Weights of a small transformer language model: 5 heads of 64 (1 for keys and values).
Each number is 128 + 32 x the weight over its row's rms, rounded and kept within 0 to 255. Layers, rows and columns count from 0. The size above them is the row's rms in percent of the matrix's.

# layer 11 MLP gate, 896x448, rms 0.125, rows 834-843, columns 0-111
size [102 103  99 105 105  95 108 105 104  98]
[[155  98  98 142 101  74 139 118 124 152 104 126 188  86 109 110 143 137 175  91 116 114 115 126 128 121 127  78 133 102  85 156 103 150 100 159 159 142 130  77 135 140 145 159 165 165 129 110 175 145 180 130 129 113 130 102  93 138 126 167  87  89 209 133 168  58 118  92 134 144 130 148 193  50 170  29 102 140 129 126 154 111 110 134  67 137 143 104  72 113 145 143 159  70 114 105 131 181  91 146 114 145 116 196 154 150 109 111 141 132  90 165]
 [192 151 140  64 191 154 109  91 179  61 115 131 125 102 117 107 144 117 125 136  99 113  88 129 156 139 178 113 109 131 186 195 135 139 143 122 162 139 139 187 130 127 148  98 154  99 145 155 133 216 133 143  80 124 121 118 122 144 116 113 107 105 163 154 199 172  86 129  95 141 149 131 153  88 216  84  96  87 134 149  79 126 164  93 149 118 119 107 142 138  92 133 204 152 130 177 162 140 108 108 125 170 128 131 119 179 174 147 138  90 111 126]
 [145  98 151 118 105 111  47 118  99 134 165 138 101 139 141 114 154 116 131 196  82 104 136 170 171 107 118 108  67 123 153  98 188 167 131  50 135 128 196 113 111 126 143 228 106 206 127 174  96 148 121 145 118  88 111 141 123 106 118  97 110  90 132  96 131  70 124 122 163 127  98 198  94 155 111 169 226 100 106 113 118 159 104 146 145  63 174 133 106 164 162 108 140 158 152 162 102 107 138 188 151 176 165 112 110  87 152 116 108  96 158 145]
 [126 129 128 108 198 170  97 103 197 168 106 209 180 145 134 144 152  55 104 216  58 103 111  83 133 150 167  81 121 114  89  70  91 139 116 119 138 139  83 158 152  96 117 136 125 170 104 132 156 126 147 136 119 170 155  80 155 161  95 126 131  78 156 150 208 152 108 102 114  81 119  95 164  79 167 124 155 146 137 115 129 143 138 184  92 144 125 115  95 151 137 126 147  92 122 111 130 145  77 162 142 131 172 100 127 127 112 149 115 130 207 161]
 [109 125 138 132 124 122 142 104 172 153 115 131 123 115 137 125 121  94 140 147 104 163  94  94 128 130 102 142 147  90 103 135 125 166 156 149 169 133 186 121  93 148 107 154 161 116 180  93 132 101 151 186  69 155 156 171 164  46 151 127 158 109  78 110 106 167 125 191 170  77 177 110 174 125 123 123 102  42 163 123  90 131  86 116 118 193 132  81 152 160 123 118 158  84 135 132 109 181 123 145 126 124 185 153 139 114  90 125 101 150  99 153]
 [163 117 144 160 108 142  97  88 175 137 109  83  63 182 150 118 150 131 139 181 113 122 144 145 165 165 130 145  96 135 118 151 113 135  92 129 162 124  86  80 153 158 141 112 137 145 148 135 175 119 153  50 101 126 140 170 108 115 155 157 100 145 133 119 122 137 109 108 130  95 176 109 137 131 126 144 146 123 160 113  45 155  96 152 118 148 148 123 162 170 168 131  95 105 140 190 122 103 158 191 163 193 126 150 124 132 134 127 122 120 131 158]
 [100 147  50 171  93 132 105 129 120 161 118 108  80 174 189  81 190  96 154 161 113  95 198 198 172 126 134 172 162 124 134  85 160 109  73 126 198 128 118 127 146 116 130 101  68 152  98 123 182 101 141 117 118 100  86 130 148  92 158 180 102 128 144 110 146 160 106 159 132 124 141 143  68 153 149 130  99 102 170 150 106  87 131  77 145 152  81 121 120 109 133 122 111 164 150 139  77 135 202 202 168 176 194 122 119  96 131 137 142 131 121 113]
 [107 133 204  79 171  99 119 134 136 192  82 201 169 122 112  83  78 111 157 134  97 134 135 149 154 124 154 105 164 146 184 170  99 142 181 139 122 187  78  58 158 124 137 168 133 104  87  99 126  92 116  99  95 142  86 172 164 129  58  99  80 162 117 102 144 119 229 164 134 138 100  85 128 112 110  77 117 115 128 140  66 180 200  71 146  71 171 139  94 144 102 138 117 109  97 103  81 129  88 116 129 110 105  78 175 163 126 169 106  77 161 169]
 [167  99 104 132  80 129 102 119 113  95 112 123 119 135 110 143 153  77 139 117 168 138  86  97  97 132  97 104  95 171 134 104 196 105  95 139  80 158 146  84 104 161  82 126  94 169 102 122 160 116  48 112 122  83  60 157 102 167 157 115  88 154 102 112 138 114 155  56 147 167 141 125 110 177  48 160  93 188 142 171 117 124 138 114  63 125 150 123 132  99 148 160 168 121  86 195 163 180 107 117  88 155 130  86 116 133  97  85 132 125 116 114]
 [ 77 137 106 126 162 153  98  98 121 121 180 145  98 130 105  76 133  91 116 124 104 125 130  58 164 172 163  57 116 208 237  83  86 126 140 142 122 143 178  71 148 150  98 178 170 136 115 102  90  89 132 132  64 127 117 131 168 116 103 139 149 132 115 141 129 139 153 163  77  55 166  71 155 133 133 142 103 184 161 148  67 125 174 103  96  69  94 147 151 167 125 142 131 137 118 110 121  98 129 228  98 139 149 107 110 166 199 136 119 142 107  91]]
# layer 11 MLP up, 896x448, rms 0.128, rows 834-843, columns 0-111
size [ 96 103  98  99 101  94 107 101 107  94]
[[103  91 144 142 152  73  90  68 158 136  89 149 129  78 113  86 176 149 132 168 146 141 171  85 132 109 128 158 107 133 160 132 162 103 157 150 159 130 165 152 121 122 186 108 102 109 162 154  98 215 137 126  94 109 161 107 119  59 114 137 169 107 141 152 107 100 119 199 111 143 170  84  91 133 117  40 134 124 113 122 107 125 140 142 132 134 148 158 120  71  98 114 163 144 169 141 132 138 127  86 132 122 133  55 113 100 159 161 109 109 175  89]
 [127 102 146 151  80 144 153 156 157 199 162 101 116 112 116  93 127 146  74 114 129 132 118 120 106 117 108 141 156 140  83 114  78 147 110 125 151 191  82 106 133 176 112 164 153 115 101 123 167  65 133 167  79 146 126 199 201 145 102 113 173 151 122 139 109 117 152  87 117 182 172 129 104 142  42 141 134 172 142 194 141 183 122 139  73 188 139  88  98  78 126 121  49 153 122 118 140  97 104 130 110 126 108 127 136 142 105 135  79 180 122 155]
 [105 158 124 116 201 130  98 101  96 181 137 126 120 126  84  67 112 157  98 132 128  67 177 157 116 120 123 106 131 161 180 137  94 150 119 135 153 124 139 111 180 157 139 172 140 157 151 118 156 132 125  97 132 126  99 157 100 152 139 125 130 164  81 130  97 121 123 136 153 157 116 100 153 129 103 125 123 109  64 116 133 125 118 115 134 139 117 177 118 106 130 170 176 122 156  64 115 138 159 141 143  94 146 105 179 192  88 115 155  72  90 133]
 [162 183 143 104  81 116 131 145  90 111 118 115 101  89 116 102 131 137  95 150 167 172  85 181 147 134  91 138 107 139 132 143 139  99 121 148 171 122 179 134 127 110 149 182 131  67  75 139 122  74 129 140 153 153 185 214 122 116 114 158 153 149 150 104 118  85 172 181 121 203 131 167 118 153  94 138  97 117 144 114  97 122 167 132 157  99 127 109 180 131 202  81 148 184  68 110 117 144 147 155 140 158  66 141 131 160 123 126  90 111 136  84]
 [119 119 134 151  85 107 166 113 158 155 167 101  59 136 115 118 145 175 112 149 139 100 121  95 102 139 131 116 145 144 172 165 135 151 128 132 132 158 179 146  86 131  92 165 148  59 166 108  84 145  79 130  85 178 144 159 169 115 184 135 137 104 113 135  57 136  70 155 130 130 121 151 115 133 136 113 144 128 138 101 124 118 136 102 146 133 165 153 125 117 188  93 126 127 112  71  80 135 121 157 113 121 114 175 145 159 120 139 141 115 104 124]
 [176 156 158 144 101 178 103 182 166 107 153  75 126 146 132 137 119 118 109 142 133 127 128 154 101  68  92  78 102 135 148 159 164 104  94 120  99 101 128 161 132  79 119 135 141 117 141 145 196 147  72 147 131 135 123 105  54 143  71  89 177 124 169 131 109 164 137  85  71 160  80 102 130 153 193 182 138 110  64 134 115 159 132  82 134  90 148  92 155 157 125  59 183 128 136  89 137 141  82 140 145 117 135 113 134 120  99  86 142 157 167 112]
 [182  79  94 116  86 163 167 100 123 148 137 193 130  96  63 153 163 154 137 122 168 161 124 114  64 125 138 125 139 166 108 191 145 153 104 128 148 135 162 122 149  64 184 100 147  90 148 129 111  86 117 116 145 191 175 128 108 187 114 154  78 109 113 114 127 104 121 129 154 172 166 127  61  88 120  85 107 126 121 118 139 153 147 164 152  84 144 110 128  75  88 159 123 112 139 133 107  75  97 130 126 133 102 124 194 172  77 188 100 138 117 139]
 [109 157 108 112 117 147 153 184 136 110 107 153 127 113 132 141 131 135 101 179  85 158  93 160  96 144 124 113 106 146 134 108 110 127 131 156  84  94 133 162  64 105 145 144 128 135 151  98 114  76 118  77 143 101 130  52  99 136 140 147 104 150 162 143 124 145  97  93 134 146  97 122  79 146 134 102  85 118 134 145 114 152  96  66 105  79 130 120 129 188 157 122 122  88 124 101 153 105 182  19 126  96 114 119 156 138 175 153  89  63 124 161]
 [ 73 171 122  86 118 156  50 120 111 127 102 104 158  84 125 120 125 153  79 113 106 190  81 113 118  89 132 174 117 142 122 157 122 187 134  92 136 135 157 147 124 104 200 154  93 102 165 160 124 187 115  98 100 128 178 155  89 108 122 131 105 127 131 139  95 139 122 144  98 195 120  99 167 115 156 121 117 134 116 111 130 146 123 108 180 161 140  99  69  92 170 159 116 156  58 174 114  89 111  90 185 128 160 156 155  95 166 125  88 103 113  95]
 [ 91 166 154  83 124  92 121 140 165 134 129 203 123 124 196 118 184 125 120 136 123 104 178 164 198  97  97 155  73 155  76 163 137 100 132 131 161  92 143 205 164  50 132 138 151 130 115 130 142 107 120 165 145 127 138 118 141 134 169 163 134 103 135 115 170  78 111 119  89 122 101 140 143 119 225 104 183 111  88  99 161  91  88 154 157 132 157 111  88 131 133 139 145 146 179 157 158  80 120 106 111 143 144 110 105 129 116 137 128 116 143 108]]
# layer 11 MLP down (transposed), 896x448, rms 0.124, rows 834-842, columns 0-111
size [102 104 101  98 103  95 101 102 104]
[[135 105 166 137  95 106 159 121 130 152 130 135 150 150 111 134 115 107 135 126 125 186 132 108 114 130  86 112 122  63 130 117 113 108 119 142 203 184  77 140 156 120 101 122 141 178 136 165 138 108 146 108 151 129 105  97  99 125 120 164  97 138 117 179  85 113 148 102  95 131 139 137 150 171 145  91 135  89 143 145  91 131 152 123 130  85 100 110  91  93 190 154 146  97 125 118 138 185 189 120 166 130 110  70 107 111 124  85 115 135 143 122]
 [106 144 148 128 130 140 106 128  56 141 156 107  87 147 141 153  96  90 108 166 184 138 144 137 116 145 146 119 143 135 168 130 100 154 124 167 137  91  96 174 114 130 163 156 120 155  68 131  94  89 126 108 162 138 119 151 145 142  92 120 137 112 131  88 122 118 156 135 149 154 162 138 145 130 135 145 154 150 154 204 163  96 112 189 131 118 144 115  75 121 147 141 109 130  75  99  49 145 121 100 139  77 121  64  58 135  68 102 141 150 127 142]
 [144 135  76 119  88 144 145  74 122 124 150  84 150 117 153 178 111 125 115  50 171 129 113 137 100 110 137 108 140 131 186 137 153 144 156 123 125 141  83 169 116 144 121 184 148 116  98 109 129 151 155 131 149 105 174 135  93 170 158 133 152 155 115  67  69 160 134 116 151 152 149  91 122   0 151 154 148 110 124 135 141 147 134  67  77  92 171 173 110 164 128  96 155 105 148 122 146 177 143 133 129 182 122  89  73 173 126 119 148 156 118 155]
 [ 99 171 145 132 118 134  82 125  83 102 116 121  82 140 143 121  84 132  78 205  96 137 115 153 125 117 161 121 124 175 193 111 171 138 149 128 103 149 128  91 123 143 103 129 145 120  99 101 127 109 119  72 119 121 107 118 123 161 101 129 156 180 185 135 147 119 158 136  72 142 112 141 121 148 127 125 162 147 135 143  96 126 137 152 154 109  95 176 144  80 106 195 125 112 118 159 150 139 161 178  69 156 168 144 158  66 137 101 162 137  72 113]
 [119 155 142 140 115 133  94 125  90 206 146 108 104 100 167 147 132 181 116 104  92  97 113 134  96 102 162  97 101 124 127 173 183 135 123 129 128 150 152 131 153 123 123 153 122  77  72 149 114 137 118 105 190  70 169 127 156 176 186 126 115 128 159 173 106  89 101 127 106 100 142 144  90  69 173 114 128 100  99 110 134 150  87 108 131 136 158 117 154 190 194 154 171 130 112 110 130 151 152 102  88 122 138 156 121 187 183 135 118 144 108 111]
 [197 176 134 122  69 166 109  88 130 153  94 100  99 223 150 144  95 128 159 186  46  92 140 146 110 183  93 145 166 111  88 131 137 170  93 140 166 168 127 186 145 132  63 101 112 113 192 116 122 160 106 131 122  68 124 155 103 102  64 116 173 121  99 180 110 120 113  98 142  89 118 165 130 153 111 108 140 177 149 117  91  94 107  96 152 156 112  91  60 116 192 122  90 148 167  72 107 155 129 152 110 177  88 171 133  91 135 138 168  65 159 143]
 [140  82 140 144 120 127  75 123 131 140 105 195 120 174 145  70 156 168 122 117 142 192 178 104 154 112 102 121 140 136 119 161  84 118 170 123 116 129 168 127 136 121 151 132 107  89 125 133 182 105 124  84 129 144 152 173 165 179 155 119 129 125 152 142  67  88 173 112  97 140 120 154 124  86 157 138 109 158 103 132 162  69 107 144 161 116 106 114 144  83 102 114 156  88 150  88 175 132  84 165 119 112 100 137 143 165 120 190 143  74 146 142]
 [148 158 126 129 135 147  99  87 144 136 171 231 163 135 168 167 110  81  74 121 107 114 146 128  95  64 140 120  90 112 163  88  71 131 154 120 136 104 116 126 135  69 174 176 125 128 120 102 129 171 111  73 130 136 122 118 135 102 120 112  79 169 149  99 139 178 136 116 141 138 166 159 145 212  63 163 151 146 130 100 109 122  87 104 147 111 145 102 159 167  91  99 179  90 103 157 146  74 107 111  59 147 120  98  89 190 148 163 109  84  68 111]
 [138 168 138 112 107 122 108 181 170 112 148  91 145 105 139  73 125 160 107 114 129 133 132 131 142 109 192 163 182  60 110  96  82 185 131  98 152 109 135 143 123  68 161 153 104 149  78 155 137 151 143 124 123 170 138 149 106  83 117 101 153  92 127 178 160  98 114 160 103 174  60  93 166  90  90 115 107 134 133 125 121 136  82 133 154 160 130 165  92 193 168 123  97 134 121 101 181 107 100 126 154  77 120  63 135 115 140 103  92  79 154 152]]